{"norm": "layernorm", "norm_place": "pre", "attn_scale": 0.0884, "bias": "qkv", "init_std_down": 0.0034, "init_out_by_depth": true, "learning_rate": 0.00511, "beta2": 0.95}
Each number is 200 + 20 x the weight over its row's rms, rounded and kept within 0 to 999. Layers, rows and columns count from 0. The size before them is the row's rms in percent of the matrix's.

# layer 2 MLP down (transposed), 1536x384, rms 0.149, rows 69-105, columns 288-383
098,206,183,176,194,191,227,209,197,198,217,210,195,203,187,187,178,200,244,192,175,179,197,181,205,207,221,193,227,227,223,175,210,202,216,217,166,191,201,182,213,199,213,224,194,215,189,218,219,200,169,219,190,210,210,220,199,179,193,187,167,191,183,196,242,201,204,185,238,210,238,195,202,209,172,199,208,187,202,197,185,229,183,193,192,185,205,211,228,198,207,208,196,200,167,177,191
097,197,220,207,173,242,208,213,213,269,195,172,196,212,162,198,184,226,189,217,229,221,214,145,196,218,191,235,196,191,214,203,210,215,186,192,181,179,193,198,205,186,220,213,206,190,200,265,175,197,218,203,171,176,206,203,180,204,118,176,199,205,215,205,208,193,219,232,215,176,165,203,216,206,175,202,183,185,204,202,180,203,232,204,175,161,187,218,209,206,185,195,194,184,214,208,203
089,209,184,200,207,199,208,192,223,201,212,195,219,192,214,243,185,205,174,202,189,220,206,212,180,204,155,213,189,218,240,200,191,169,189,189,226,184,206,182,220,186,183,203,189,223,189,210,198,227,194,184,198,187,212,179,183,185,186,197,177,216,207,155,190,215,204,210,184,188,194,186,190,212,175,205,205,220,198,188,193,170,189,257,198,174,225,206,190,207,232,170,253,171,193,195,172
093,211,223,186,197,192,177,185,161,185,179,206,208,186,209,215,236,180,199,163,208,205,213,187,188,190,216,230,195,198,198,199,188,197,201,187,193,204,201,212,195,215,222,174,205,227,215,166,215,216,192,199,208,192,203,227,246,190,225,198,242,215,195,161,193,175,169,196,251,219,211,190,215,214,205,173,177,198,188,200,223,156,180,192,219,198,238,200,218,228,221,216,227,218,191,188,180
105,203,192,229,170,204,183,209,163,201,214,185,182,215,201,218,180,212,201,186,204,200,213,185,179,192,236,217,228,214,240,199,209,205,181,200,179,203,185,179,205,223,199,186,174,236,193,178,183,223,219,220,166,187,161,186,218,203,225,166,215,179,234,213,218,211,230,209,205,170,221,171,220,231,192,177,189,204,172,202,158,245,186,198,188,188,201,233,179,206,212,179,183,186,145,219,182
093,194,171,219,199,167,197,207,225,177,161,193,213,200,181,210,168,234,170,196,217,214,213,205,238,250,181,220,196,205,183,207,191,175,198,187,185,192,234,209,234,177,163,184,220,195,203,219,184,213,236,183,195,230,195,187,188,219,242,183,207,182,200,197,184,194,137,202,176,181,198,214,182,239,197,214,199,159,197,228,187,209,204,183,200,206,173,171,192,218,193,206,172,190,189,192,209
101,205,211,198,221,226,199,170,157,187,184,176,205,214,179,213,195,177,176,158,209,197,182,201,189,184,160,210,191,204,179,247,209,197,208,198,192,211,210,196,195,167,180,187,221,206,189,199,183,209,220,195,219,163,163,243,183,196,222,180,221,185,182,168,186,189,189,229,198,209,188,182,218,185,180,229,206,194,173,232,177,200,154,197,227,198,198,176,221,226,202,220,198,219,246,210,224
115,205,149,185,192,215,208,189,202,187,185,185,221,177,185,189,186,207,173,187,217,226,167,176,211,206,189,208,165,204,185,197,194,243,209,194,213,207,215,186,215,171,188,220,213,241,197,192,170,236,202,195,177,227,189,163,199,181,178,176,179,214,186,250,193,184,208,195,186,171,196,221,156,190,189,190,212,237,178,169,195,208,219,231,156,201,184,214,235,218,232,232,192,232,208,181,211
097,216,180,201,201,169,164,175,214,229,211,221,163,193,184,212,222,189,159,168,213,221,152,246,207,188,190,197,174,193,170,208,257,207,191,227,215,219,180,166,241,198,218,175,166,180,184,180,219,224,176,199,228,244,203,195,189,222,212,209,180,195,246,186,184,222,204,213,186,187,203,202,220,198,213,179,197,179,223,242,196,211,247,204,218,182,196,185,204,191,208,195,192,185,206,194,235
075,204,208,235,194,183,195,213,198,209,222,222,179,205,253,212,179,213,220,198,182,172,222,237,210,184,235,216,195,169,208,216,191,201,223,200,186,205,185,210,198,197,153,190,219,217,170,224,195,233,167,203,210,221,179,206,203,184,154,214,199,179,209,224,226,193,199,196,197,198,197,190,245,207,190,204,207,178,261,198,205,206,219,191,198,196,234,249,195,226,198,188,204,198,193,165,225
087,191,185,193,211,203,217,179,206,202,225,212,170,238,218,230,215,185,216,205,171,199,219,210,219,226,241,214,187,208,217,208,183,206,177,204,214,205,237,183,222,188,176,188,190,204,193,217,196,207,191,183,229,173,210,172,202,238,245,216,200,186,183,209,221,200,211,164,206,208,223,213,179,191,196,247,223,197,211,194,217,196,209,154,184,202,202,205,192,206,217,201,182,231,207,160,193
102,204,187,232,190,234,182,226,208,216,221,216,213,192,205,218,179,206,195,199,174,175,195,190,174,217,196,192,238,199,163,193,206,231,225,171,223,199,202,224,225,200,175,200,187,218,208,177,251,181,241,184,180,208,205,171,209,240,175,192,238,182,205,191,220,233,226,225,167,191,221,214,206,195,212,171,170,189,187,212,183,211,174,217,186,184,178,175,205,157,229,183,183,185,214,239,209
102,194,199,223,199,224,202,194,179,214,217,176,202,207,193,201,182,222,172,220,174,187,186,212,195,171,197,197,232,198,181,221,222,163,199,219,212,226,208,233,159,194,201,178,207,189,204,224,166,235,174,217,186,240,188,177,166,191,237,163,216,199,207,223,194,208,231,170,228,227,212,212,207,206,160,179,201,172,215,180,194,211,201,225,187,180,217,208,233,218,231,177,217,206,187,224,202
091,175,209,214,205,210,225,231,222,203,234,194,213,189,218,200,212,215,186,201,181,202,212,184,188,184,176,222,199,167,178,201,192,179,185,183,227,221,200,202,215,220,179,209,241,234,222,180,186,179,234,217,226,237,191,193,193,186,242,145,203,215,214,169,206,211,175,196,197,208,186,170,199,160,179,180,243,183,205,208,201,190,198,178,224,202,214,193,174,207,216,183,230,189,203,206,196
093,225,185,223,203,202,206,193,205,196,204,245,178,190,207,221,183,205,158,214,187,196,208,197,200,170,235,184,174,225,204,238,199,221,187,184,173,220,157,177,215,184,222,147,204,208,221,168,225,201,214,182,182,225,183,203,220,198,232,213,222,178,222,234,199,245,205,212,189,207,183,180,196,190,181,214,202,221,185,160,227,204,224,218,202,175,180,182,234,205,176,214,253,225,212,202,199
088,201,205,230,151,203,195,163,165,217,199,235,189,222,245,192,176,187,163,192,214,213,192,183,235,169,239,210,227,147,223,187,198,155,200,192,249,158,183,218,181,191,193,226,197,211,196,197,219,174,224,219,184,211,217,200,201,217,209,164,182,233,166,219,182,181,173,194,187,207,210,179,211,223,199,221,205,204,212,193,231,192,241,233,183,200,207,195,199,230,211,207,184,187,196,205,189
097,195,152,180,198,161,209,182,214,175,181,240,202,197,158,173,205,198,212,157,237,186,202,218,190,213,191,207,206,213,194,216,220,172,158,195,142,209,163,213,220,181,210,203,177,187,217,225,171,198,202,227,205,176,176,192,180,199,258,201,167,215,224,231,216,185,201,200,177,179,192,162,183,170,204,218,229,195,210,222,178,162,185,212,210,196,196,182,190,200,217,179,198,184,213,152,190
113,193,190,234,198,220,212,216,188,169,202,205,176,202,200,217,207,203,206,211,185,210,193,213,176,194,204,237,180,178,180,217,219,202,208,196,203,182,166,212,198,210,230,196,199,171,214,213,198,217,214,217,211,235,182,165,219,177,275,177,248,158,208,224,209,209,218,187,220,240,193,217,202,189,208,195,218,209,224,209,172,237,205,206,198,165,216,179,213,203,220,214,231,174,182,189,205
098,198,177,220,198,163,224,197,176,229,176,187,199,177,213,210,220,170,153,189,220,197,164,215,198,183,198,207,172,221,187,172,214,191,217,182,202,206,179,225,191,214,195,189,208,198,196,202,216,195,239,197,177,197,194,227,199,187,220,196,162,208,223,221,182,203,194,229,199,208,206,169,221,221,211,196,187,204,226,162,200,230,185,169,229,227,208,188,172,212,191,209,210,234,191,226,165
103,207,209,213,235,195,204,189,176,205,210,198,197,191,177,153,211,161,186,245,193,202,191,194,204,179,193,202,190,192,195,212,207,208,223,208,211,227,212,180,202,244,197,178,200,193,259,190,186,206,223,192,212,201,210,243,198,202,250,207,190,211,206,180,225,214,194,224,209,202,240,194,184,169,184,209,179,202,192,193,202,196,236,213,244,212,233,177,175,178,196,224,165,213,216,198,199
096,238,193,219,202,207,205,211,179,170,221,191,196,232,189,208,193,213,179,214,241,237,173,217,225,200,228,180,184,223,189,194,198,240,191,229,204,190,173,189,181,208,194,197,224,197,192,229,215,209,166,176,210,165,209,193,237,204,191,209,172,170,212,199,206,223,173,213,195,223,157,217,203,172,208,220,205,187,179,175,216,203,189,199,220,204,181,179,194,164,209,214,195,207,213,192,181
097,235,218,161,248,210,235,188,230,228,223,217,165,198,217,188,237,221,206,202,202,190,219,189,193,178,174,224,174,194,181,176,199,185,207,169,196,236,209,183,212,187,193,172,211,199,220,188,216,192,185,201,183,216,191,198,202,161,191,216,163,197,211,222,198,145,192,213,176,201,196,177,220,152,230,170,170,185,194,227,193,218,192,186,196,222,177,173,191,248,204,219,195,190,206,159,230
093,192,185,198,202,212,220,190,214,220,198,204,200,156,162,185,197,186,213,189,209,183,250,192,197,199,210,202,155,207,173,215,174,217,178,179,239,171,184,224,201,162,213,195,224,211,196,182,213,210,221,202,186,214,228,171,205,199,208,243,174,210,181,206,177,196,179,247,217,168,183,201,196,205,194,190,182,211,209,215,179,208,195,213,219,203,196,188,171,183,237,178,205,211,221,216,223
101,243,212,186,224,192,202,216,211,198,223,230,221,224,222,227,193,208,204,176,187,200,214,195,194,207,190,215,204,178,209,198,212,181,205,197,201,216,180,228,190,166,213,218,192,214,190,207,166,202,228,219,167,203,191,199,221,192,242,223,182,214,202,190,208,188,183,213,203,200,211,229,218,218,212,213,222,207,172,159,209,195,203,205,211,148,230,209,174,193,212,226,223,208,194,201,227
098,188,182,193,188,180,234,220,197,170,197,183,193,211,214,220,180,180,199,191,197,221,240,180,187,200,221,217,183,172,177,170,188,176,211,226,194,192,197,172,175,204,213,239,186,162,192,196,201,211,235,240,214,194,217,213,182,202,223,205,192,186,205,233,198,189,212,195,207,237,141,187,202,194,183,218,150,201,216,214,198,197,204,214,217,162,212,162,218,176,209,180,229,207,218,229,185
096,212,202,191,220,196,210,221,187,217,214,192,176,181,191,237,244,191,192,206,219,184,184,235,243,188,216,190,197,223,200,199,163,236,168,208,182,166,171,206,220,208,186,192,193,194,193,180,229,183,189,203,224,215,223,229,203,182,250,244,183,198,198,227,209,202,211,229,191,222,214,211,222,193,201,215,218,181,188,205,223,208,240,207,223,216,195,185,173,232,222,203,236,196,173,176,184
112,203,201,202,208,203,182,201,223,226,215,150,193,184,213,165,227,175,210,213,177,205,233,173,185,264,187,169,176,196,242,198,170,189,213,208,220,146,148,238,185,208,185,217,198,164,202,202,206,193,202,168,214,184,219,203,197,177,190,197,163,193,187,228,229,233,192,230,219,190,195,228,191,192,198,203,207,180,213,221,214,239,217,191,192,195,193,204,227,204,212,173,215,196,189,187,159
100,220,211,213,224,191,230,195,222,228,193,215,169,200,258,215,198,167,197,232,217,191,174,200,202,191,177,219,184,209,199,187,191,201,202,170,207,207,169,195,197,204,211,202,197,184,192,215,181,179,198,234,212,188,207,207,206,176,127,195,177,198,204,233,188,199,190,198,208,233,162,202,202,198,194,204,185,215,196,183,226,196,188,208,200,250,197,197,178,212,180,197,213,223,164,167,208
110,152,193,192,206,193,212,227,223,184,201,184,177,188,200,226,211,170,183,201,227,207,185,200,172,175,215,194,174,234,208,182,177,191,218,207,239,218,180,187,195,197,208,180,205,224,196,175,213,192,230,229,218,218,182,205,219,210,221,218,189,212,196,196,212,166,224,210,209,196,231,226,207,223,186,208,232,198,190,206,177,223,190,207,219,168,205,191,185,185,195,225,231,195,194,193,164
091,218,219,160,208,145,203,177,193,204,174,200,193,186,165,209,218,169,236,199,195,226,237,178,174,211,211,182,197,191,220,195,197,210,168,227,221,220,195,217,208,209,196,223,210,192,205,216,207,187,208,213,202,164,185,207,192,177,217,216,230,208,205,188,192,196,212,241,194,212,216,202,204,187,179,210,227,237,193,199,189,186,186,201,214,190,198,203,177,262,191,208,159,182,235,200,181
095,194,188,217,211,198,194,227,190,178,223,196,177,178,182,207,182,220,178,183,171,191,243,235,220,248,210,180,192,170,202,221,225,234,198,185,186,205,222,213,190,222,229,212,206,195,198,172,167,227,167,207,195,169,188,195,193,201,205,182,176,219,170,222,231,172,197,250,197,197,177,209,155,163,163,210,193,200,210,180,181,184,204,192,186,169,182,195,261,193,202,213,194,188,181,196,171
089,240,187,215,197,240,202,219,209,178,252,220,195,212,218,182,186,192,173,192,160,208,213,196,209,171,202,213,193,206,172,203,228,205,200,201,197,179,241,195,207,214,204,201,170,177,182,233,162,182,204,191,216,201,226,240,179,195,207,152,217,210,207,230,191,188,208,216,188,190,180,203,223,185,185,223,187,177,230,209,215,130,203,193,213,226,218,194,210,198,226,173,198,194,218,266,238
105,180,202,174,213,218,184,246,222,205,223,211,211,196,193,229,172,205,212,209,238,213,220,181,224,215,190,208,193,231,227,226,188,162,215,178,196,225,202,155,179,172,198,210,215,141,225,233,222,185,213,170,181,204,249,166,213,214,176,205,201,207,233,186,212,195,193,195,219,211,202,181,215,192,166,216,178,194,180,191,221,227,222,209,211,185,221,177,173,209,193,211,204,201,186,227,170
086,222,241,210,207,170,188,201,204,178,214,167,184,213,180,207,172,181,185,218,194,215,188,191,235,229,215,231,209,209,214,244,191,205,165,206,181,154,201,198,199,212,165,186,224,198,184,219,196,234,188,219,234,190,210,228,194,237,164,183,217,230,170,214,193,175,190,197,210,200,216,206,176,225,195,184,205,195,204,195,143,189,232,160,246,198,223,173,210,214,178,192,161,176,219,212,148
101,221,233,197,224,185,184,159,206,199,206,225,225,215,190,215,187,213,187,184,204,200,201,224,236,197,189,245,197,177,224,206,208,208,182,211,211,213,177,193,181,213,205,188,215,230,221,218,161,191,200,201,229,156,193,185,203,204,218,202,170,194,222,159,172,192,195,172,199,190,204,211,218,181,178,224,195,206,167,182,200,222,178,171,173,205,193,187,212,200,235,187,226,204,206,175,190
088,224,212,189,172,199,214,191,186,192,199,219,209,165,173,197,185,193,229,209,204,173,194,207,190,223,211,220,187,197,228,222,204,174,191,201,226,177,236,176,198,205,208,226,192,174,171,199,191,210,225,201,181,156,203,190,210,206,157,205,204,226,222,202,239,197,182,187,178,192,204,206,196,204,181,198,215,191,202,207,204,202,183,196,225,186,184,210,198,205,199,185,214,186,206,196,218
090,171,210,212,195,184,197,201,217,209,182,206,218,167,195,231,202,204,163,232,200,179,189,174,191,214,190,185,213,200,218,215,189,192,191,209,175,214,192,170,176,200,207,218,213,251,179,215,206,169,167,219,209,160,213,196,199,188,242,180,236,198,223,186,202,206,215,179,212,201,227,151,208,191,248,155,187,196,182,200,231,195,189,219,241,213,207,212,201,203,239,196,230,203,205,199,212
# layer 2 MLP up, 1536x384, rms 0.186, rows 70-105, columns 288-383
089,201,201,196,211,182,233,180,226,215,192,198,191,201,165,204,171,201,225,177,198,182,200,189,203,172,219,189,218,237,185,196,198,213,217,190,212,213,213,215,201,198,216,177,193,178,179,164,203,185,188,200,203,225,217,204,216,244,218,217,221,207,182,162,182,184,183,198,222,230,236,223,196,204,213,206,212,183,167,205,205,181,179,196,230,246,189,212,188,209,168,211,185,183,213,199,213
101,220,233,198,191,184,184,216,223,227,179,221,204,204,200,206,265,215,218,178,184,165,184,203,245,204,189,232,211,200,186,193,196,192,212,196,206,196,231,195,206,224,172,160,204,203,186,189,226,195,175,213,214,201,201,219,137,232,184,161,215,210,209,199,179,168,240,171,182,193,219,184,202,206,213,211,197,205,200,222,214,180,207,205,176,196,215,217,159,190,185,225,194,193,186,181,210
103,212,163,213,201,206,217,220,216,193,219,186,187,195,152,190,219,223,178,216,234,185,209,187,184,220,200,209,211,210,203,159,186,193,215,189,233,248,145,231,199,200,210,226,185,195,178,206,207,233,225,201,199,188,179,163,216,206,214,221,176,172,200,181,161,241,211,203,190,183,212,203,168,206,185,204,243,187,230,235,184,177,217,241,186,192,204,166,204,189,210,181,195,206,197,167,199
113,180,169,177,187,190,211,183,168,227,175,204,162,209,185,208,193,177,214,191,167,182,196,234,197,198,212,189,174,203,174,187,197,203,192,196,175,237,222,205,225,215,169,212,210,208,206,246,193,182,215,204,201,170,217,176,194,202,192,206,202,195,213,187,203,177,193,203,166,188,194,209,161,170,200,190,163,192,143,210,229,224,213,187,195,196,214,219,188,217,201,216,214,178,186,234,197
100,220,205,198,243,193,225,211,212,217,213,222,174,185,177,258,228,219,221,196,183,178,173,192,201,198,158,206,205,200,203,211,215,196,213,182,193,201,216,228,200,209,199,283,204,212,210,172,182,198,188,198,185,219,201,205,173,253,188,174,165,206,204,192,211,231,198,183,213,197,179,234,227,201,210,197,171,242,224,211,201,163,181,186,169,187,226,172,201,198,190,209,209,189,198,208,220
119,153,198,196,164,165,200,216,221,212,172,216,202,215,215,222,188,197,209,177,221,197,201,181,201,190,175,189,194,203,209,208,201,189,203,226,174,219,202,189,205,163,184,220,187,192,167,201,202,240,183,169,214,187,177,211,231,169,189,213,187,197,221,195,180,169,241,201,225,209,210,184,189,186,197,172,206,203,208,225,209,184,198,224,227,203,215,185,196,212,174,176,236,190,206,186,236
115,191,192,228,211,178,206,212,254,209,197,220,191,207,201,250,191,172,171,198,224,197,193,190,219,216,191,230,233,206,189,212,202,219,216,223,246,202,204,187,193,168,173,194,213,195,197,197,187,222,204,200,215,249,205,168,167,228,212,209,204,231,218,191,174,216,208,216,164,201,199,204,169,195,230,188,210,177,229,177,197,179,209,237,197,202,198,229,210,233,209,217,192,230,204,204,191
113,215,208,187,198,194,217,220,202,197,210,209,195,184,233,220,170,208,176,167,192,208,190,229,222,212,210,235,200,201,202,211,203,237,146,185,207,180,159,189,201,226,210,209,203,221,195,184,215,185,196,211,201,225,207,195,213,179,201,200,210,191,185,219,194,224,197,188,191,184,170,217,187,155,195,229,200,223,210,221,204,209,220,188,193,228,200,209,191,174,227,182,208,162,215,205,229
075,196,201,212,213,181,233,160,199,206,226,186,229,220,148,189,226,194,206,192,187,218,211,156,196,192,153,185,224,220,251,173,214,208,210,201,210,200,209,187,194,189,213,211,190,203,233,189,190,169,200,191,200,178,211,177,199,239,190,192,210,222,185,205,199,212,229,227,184,238,188,183,165,205,233,201,192,218,187,197,216,171,207,220,198,194,169,177,218,180,198,198,176,209,195,210,204
101,177,196,191,207,204,215,181,217,215,201,206,213,239,205,202,180,187,232,208,227,171,153,189,186,205,140,203,186,205,212,183,214,189,175,178,209,213,226,211,142,181,193,241,236,169,217,191,227,206,214,202,183,180,193,193,197,201,206,214,214,211,190,195,238,207,234,191,209,202,190,180,176,232,250,183,203,205,195,191,176,212,156,194,200,178,213,216,196,206,192,214,222,198,184,198,213
103,192,223,208,222,233,210,223,230,190,181,188,211,178,229,161,186,183,198,202,247,188,183,217,220,210,200,186,208,181,181,227,215,171,208,197,215,226,173,181,239,226,179,234,211,213,216,208,204,220,224,194,220,182,246,231,215,165,195,188,151,214,175,212,210,217,197,217,215,223,201,232,154,185,218,212,174,194,208,222,205,223,213,207,224,197,204,214,183,227,167,193,220,188,200,212,190
097,186,183,233,200,226,185,189,184,190,205,179,224,207,191,185,245,180,215,192,190,210,196,192,174,202,239,192,179,242,206,204,215,211,183,202,189,190,211,185,192,216,174,182,202,238,185,228,231,195,222,224,184,208,189,196,221,199,200,175,193,210,205,170,198,159,208,207,190,180,218,217,181,204,211,195,210,212,196,178,167,232,188,205,189,204,224,202,187,216,149,217,187,186,192,203,176
101,182,175,170,226,197,206,231,237,224,199,207,194,186,181,190,237,223,204,188,194,192,211,169,194,215,190,164,196,231,219,177,177,225,187,243,221,195,210,179,213,211,212,180,182,198,192,181,205,185,202,210,186,180,179,229,203,219,205,185,199,195,163,203,203,204,204,200,222,196,229,192,211,225,184,191,243,222,198,193,219,227,176,134,175,183,232,232,240,239,211,167,214,151,227,188,190
101,237,201,235,210,200,147,207,152,210,202,201,189,215,195,172,188,215,218,193,182,172,196,219,176,216,147,224,200,219,229,198,164,184,199,212,206,193,202,237,217,212,165,209,177,200,191,218,188,191,159,206,197,215,209,176,181,206,197,175,205,237,210,226,231,189,199,144,216,178,199,221,179,199,200,182,203,202,197,216,184,222,233,164,213,193,226,212,194,188,187,222,200,209,166,197,179
100,193,247,211,205,194,191,196,178,212,169,186,220,228,200,184,228,182,173,205,241,225,184,206,191,215,215,185,224,191,207,243,212,208,174,205,186,197,211,190,203,213,207,176,193,187,202,197,210,205,192,207,183,183,210,180,179,217,186,222,242,197,224,205,222,179,182,172,217,213,221,238,181,225,205,205,207,217,236,193,181,211,178,214,227,188,198,175,199,257,182,230,181,229,227,195,229
077,219,182,202,153,208,175,188,229,195,150,181,197,165,207,193,196,189,213,208,201,181,208,179,210,227,206,209,176,219,206,193,187,216,197,203,202,208,215,183,251,188,207,176,217,176,225,188,208,206,199,226,229,213,245,198,199,190,200,210,209,195,205,175,186,194,199,219,180,204,202,183,186,204,203,212,176,219,188,185,202,269,219,214,212,177,187,190,197,179,197,233,202,216,211,187,181
108,191,205,229,221,184,160,213,171,242,183,192,198,187,213,168,162,188,179,213,216,204,180,229,189,211,201,221,190,227,214,213,198,156,213,208,188,180,216,199,198,210,218,232,202,174,146,207,163,223,171,214,192,198,177,181,216,191,199,206,197,183,223,190,204,228,176,200,195,163,230,206,215,221,217,205,210,202,212,205,204,244,200,200,173,238,197,171,212,185,221,195,222,180,192,197,196
095,224,190,212,220,196,185,242,237,158,192,199,218,208,190,220,205,244,179,204,164,239,189,187,185,163,198,203,192,179,221,195,181,198,197,244,212,208,236,183,175,192,236,215,219,207,183,205,184,207,198,183,216,233,187,212,192,226,168,206,225,224,221,225,195,208,226,198,225,230,194,190,222,199,216,224,172,199,229,196,235,187,194,227,195,167,212,190,202,214,179,212,234,193,213,198,221
098,214,216,211,204,189,187,239,204,218,180,190,194,232,220,188,206,253,201,190,164,202,186,238,233,203,218,191,175,202,203,223,199,204,144,200,189,189,164,202,195,183,220,214,210,190,193,179,184,233,208,188,256,194,184,221,181,214,203,217,174,199,184,216,198,223,206,191,197,209,203,211,183,186,214,208,200,199,203,199,182,241,187,238,180,186,192,207,235,196,232,191,199,200,159,221,213
103,183,216,217,189,175,225,163,208,226,176,214,211,191,197,233,221,205,190,211,206,173,202,222,212,225,209,185,185,202,138,198,188,204,188,181,210,173,190,185,186,196,162,228,206,176,195,228,200,195,176,219,194,195,222,245,175,192,188,209,224,199,216,205,205,198,211,208,203,201,218,223,201,255,207,226,177,193,226,189,198,211,182,192,211,183,206,216,201,153,175,175,203,162,196,217,225
085,175,181,182,195,194,236,206,200,228,217,255,236,221,207,201,204,199,200,208,189,217,191,178,222,231,198,195,184,185,182,208,180,250,188,181,190,223,165,219,176,219,201,177,193,244,217,234,223,228,207,202,210,192,216,195,216,183,198,191,209,196,213,185,219,191,207,189,243,198,191,193,238,201,194,196,211,236,170,176,192,194,194,181,213,155,233,194,225,198,178,168,196,195,206,174,183
099,228,201,247,217,184,216,220,177,193,188,193,215,185,200,190,204,205,212,206,210,197,206,202,177,194,222,232,232,225,226,204,203,205,191,210,221,195,207,190,238,193,213,181,214,217,204,198,157,210,192,216,220,195,201,199,193,221,183,194,225,197,189,184,204,182,194,214,208,188,208,207,218,186,202,178,202,164,206,216,201,195,201,207,201,193,200,214,213,205,191,191,219,194,185,213,226
098,216,202,172,209,183,206,202,185,209,198,171,184,188,199,171,210,212,204,212,220,193,209,238,200,197,185,272,177,181,195,201,166,221,200,180,201,209,209,191,190,180,196,219,195,162,168,219,232,219,234,203,189,213,209,154,205,189,215,206,238,179,203,186,174,210,195,210,247,204,188,201,220,209,194,231,213,203,219,210,171,178,185,175,199,199,201,223,226,191,212,169,195,170,239,212,215
102,159,214,199,209,194,205,196,192,189,171,218,188,186,212,219,224,180,242,206,182,212,206,202,194,169,232,263,201,208,178,212,176,196,163,193,215,201,197,200,192,192,184,183,209,218,171,210,213,192,219,209,184,210,183,171,219,208,180,187,202,209,201,225,224,240,202,213,216,196,177,196,210,193,200,191,215,200,188,187,198,177,225,189,216,208,152,171,200,222,188,213,193,192,220,198,198
097,224,240,168,191,209,194,193,196,165,223,203,192,209,203,185,187,258,198,201,211,213,217,191,191,202,215,187,226,195,238,189,192,248,169,162,239,192,207,226,166,178,217,206,197,226,188,237,204,218,234,224,168,223,191,173,176,211,174,176,216,216,150,185,190,200,180,197,179,196,187,220,170,178,166,205,197,202,219,199,214,202,178,168,174,190,180,225,161,161,204,210,218,191,187,185,219
103,195,205,193,196,230,211,199,193,181,194,211,181,168,204,233,235,218,221,238,205,154,199,216,198,208,185,186,199,234,223,226,183,203,191,214,205,220,190,217,172,201,200,163,234,206,193,196,147,164,204,217,195,192,175,189,196,208,204,211,211,194,232,190,165,224,216,208,192,186,185,253,191,174,215,216,180,232,155,229,205,207,213,217,202,187,216,181,213,228,220,202,215,179,213,197,207
079,184,199,231,187,207,172,196,189,175,221,191,230,212,168,213,193,249,205,205,192,199,213,202,233,202,230,198,205,182,211,208,205,210,178,167,216,229,198,205,190,191,199,194,186,228,201,180,175,208,202,183,193,217,261,229,186,219,178,178,210,185,212,190,220,179,205,202,200,195,200,191,189,205,193,160,193,221,181,177,200,192,203,190,176,213,188,218,205,212,200,195,164,187,215,221,204
104,181,216,216,167,227,196,204,206,197,231,223,176,182,183,188,195,203,166,179,187,228,190,215,215,203,230,159,227,211,172,209,235,229,217,180,225,215,201,209,212,181,228,196,206,226,207,187,195,230,181,220,190,189,208,210,266,168,196,174,192,194,190,189,220,158,209,177,158,173,200,194,224,181,200,180,208,176,184,222,200,198,171,197,216,193,199,202,196,238,180,198,190,195,227,205,199
091,240,210,196,175,256,203,225,232,214,207,222,218,189,158,173,203,204,190,215,217,168,215,196,236,195,178,207,172,196,196,225,213,230,236,210,209,216,185,197,198,198,202,188,179,184,209,221,192,213,198,200,209,217,207,192,195,246,200,175,189,195,172,180,206,192,211,215,223,170,198,187,165,195,239,185,194,201,219,203,196,225,231,225,198,189,214,214,200,157,196,183,214,208,174,209,203
099,164,205,220,235,218,199,177,253,193,191,209,237,198,223,188,231,210,221,160,204,206,189,174,224,212,206,198,220,200,242,193,223,200,192,230,214,193,185,189,204,179,176,215,163,207,152,177,207,198,173,227,196,199,235,197,204,243,201,221,176,187,197,232,221,217,169,191,218,198,224,183,205,212,209,203,188,218,205,200,203,219,213,215,192,227,222,205,223,223,204,194,222,228,228,196,182
098,169,227,227,259,192,231,147,201,238,212,196,174,162,234,183,204,208,224,201,196,238,209,207,183,198,220,188,203,216,204,231,233,204,209,191,196,226,184,205,244,218,191,199,182,209,216,191,225,186,214,217,192,203,202,187,227,172,203,199,248,212,229,226,192,216,201,179,171,222,233,208,228,228,204,224,240,198,208,203,199,207,207,228,185,220,192,188,183,182,171,202,201,252,212,194,186
106,203,184,178,189,176,229,174,153,222,198,206,193,189,191,164,197,223,234,216,183,229,182,200,236,225,177,225,203,217,187,194,189,163,220,193,232,213,202,226,247,196,205,155,164,205,220,185,185,222,185,201,204,213,180,179,216,167,206,211,203,211,178,180,205,183,187,202,216,212,248,202,212,218,174,188,219,186,228,249,206,207,185,197,185,156,209,204,190,173,187,202,150,178,184,205,176
094,174,223,177,247,215,196,253,198,187,183,262,203,162,209,177,222,201,193,182,225,221,181,241,188,146,203,176,230,195,189,210,210,198,216,174,224,226,192,237,211,189,203,188,180,204,200,174,205,166,223,177,233,224,178,159,189,206,183,216,184,188,216,195,188,256,200,207,183,182,167,210,201,166,216,182,219,191,195,201,215,187,183,196,183,216,219,189,191,214,191,210,224,206,159,216,227
100,206,221,161,207,203,232,218,235,210,169,206,196,219,194,206,187,208,226,219,179,190,183,208,207,181,209,189,205,183,240,143,178,214,193,213,236,192,158,240,191,219,201,218,199,222,216,180,193,172,214,217,195,174,205,196,176,191,228,200,205,196,191,187,197,170,207,195,196,209,185,188,171,211,226,160,227,225,178,218,210,228,210,168,192,184,189,216,195,197,172,174,211,176,208,176,198
094,194,185,186,216,184,198,200,202,176,232,210,216,218,200,168,202,216,199,170,215,212,195,201,198,201,182,195,212,171,198,223,217,198,210,249,180,217,228,216,203,239,220,178,198,181,195,155,221,189,194,182,213,197,203,172,201,225,214,216,211,190,178,208,199,187,188,198,224,205,210,190,214,234,205,214,224,231,211,200,183,229,226,230,207,158,224,226,218,207,206,193,188,183,175,153,190
087,208,163,223,197,203,217,190,194,181,180,185,206,203,203,206,176,199,209,213,252,232,210,191,166,199,213,220,191,243,223,202,201,213,226,214,204,185,225,227,219,233,196,226,211,161,191,188,209,229,196,175,199,211,183,200,188,200,199,198,209,203,171,219,217,195,217,199,198,200,186,206,201,182,184,212,216,204,210,215,190,206,173,212,194,191,226,191,203,159,188,183,200,204,220,178,198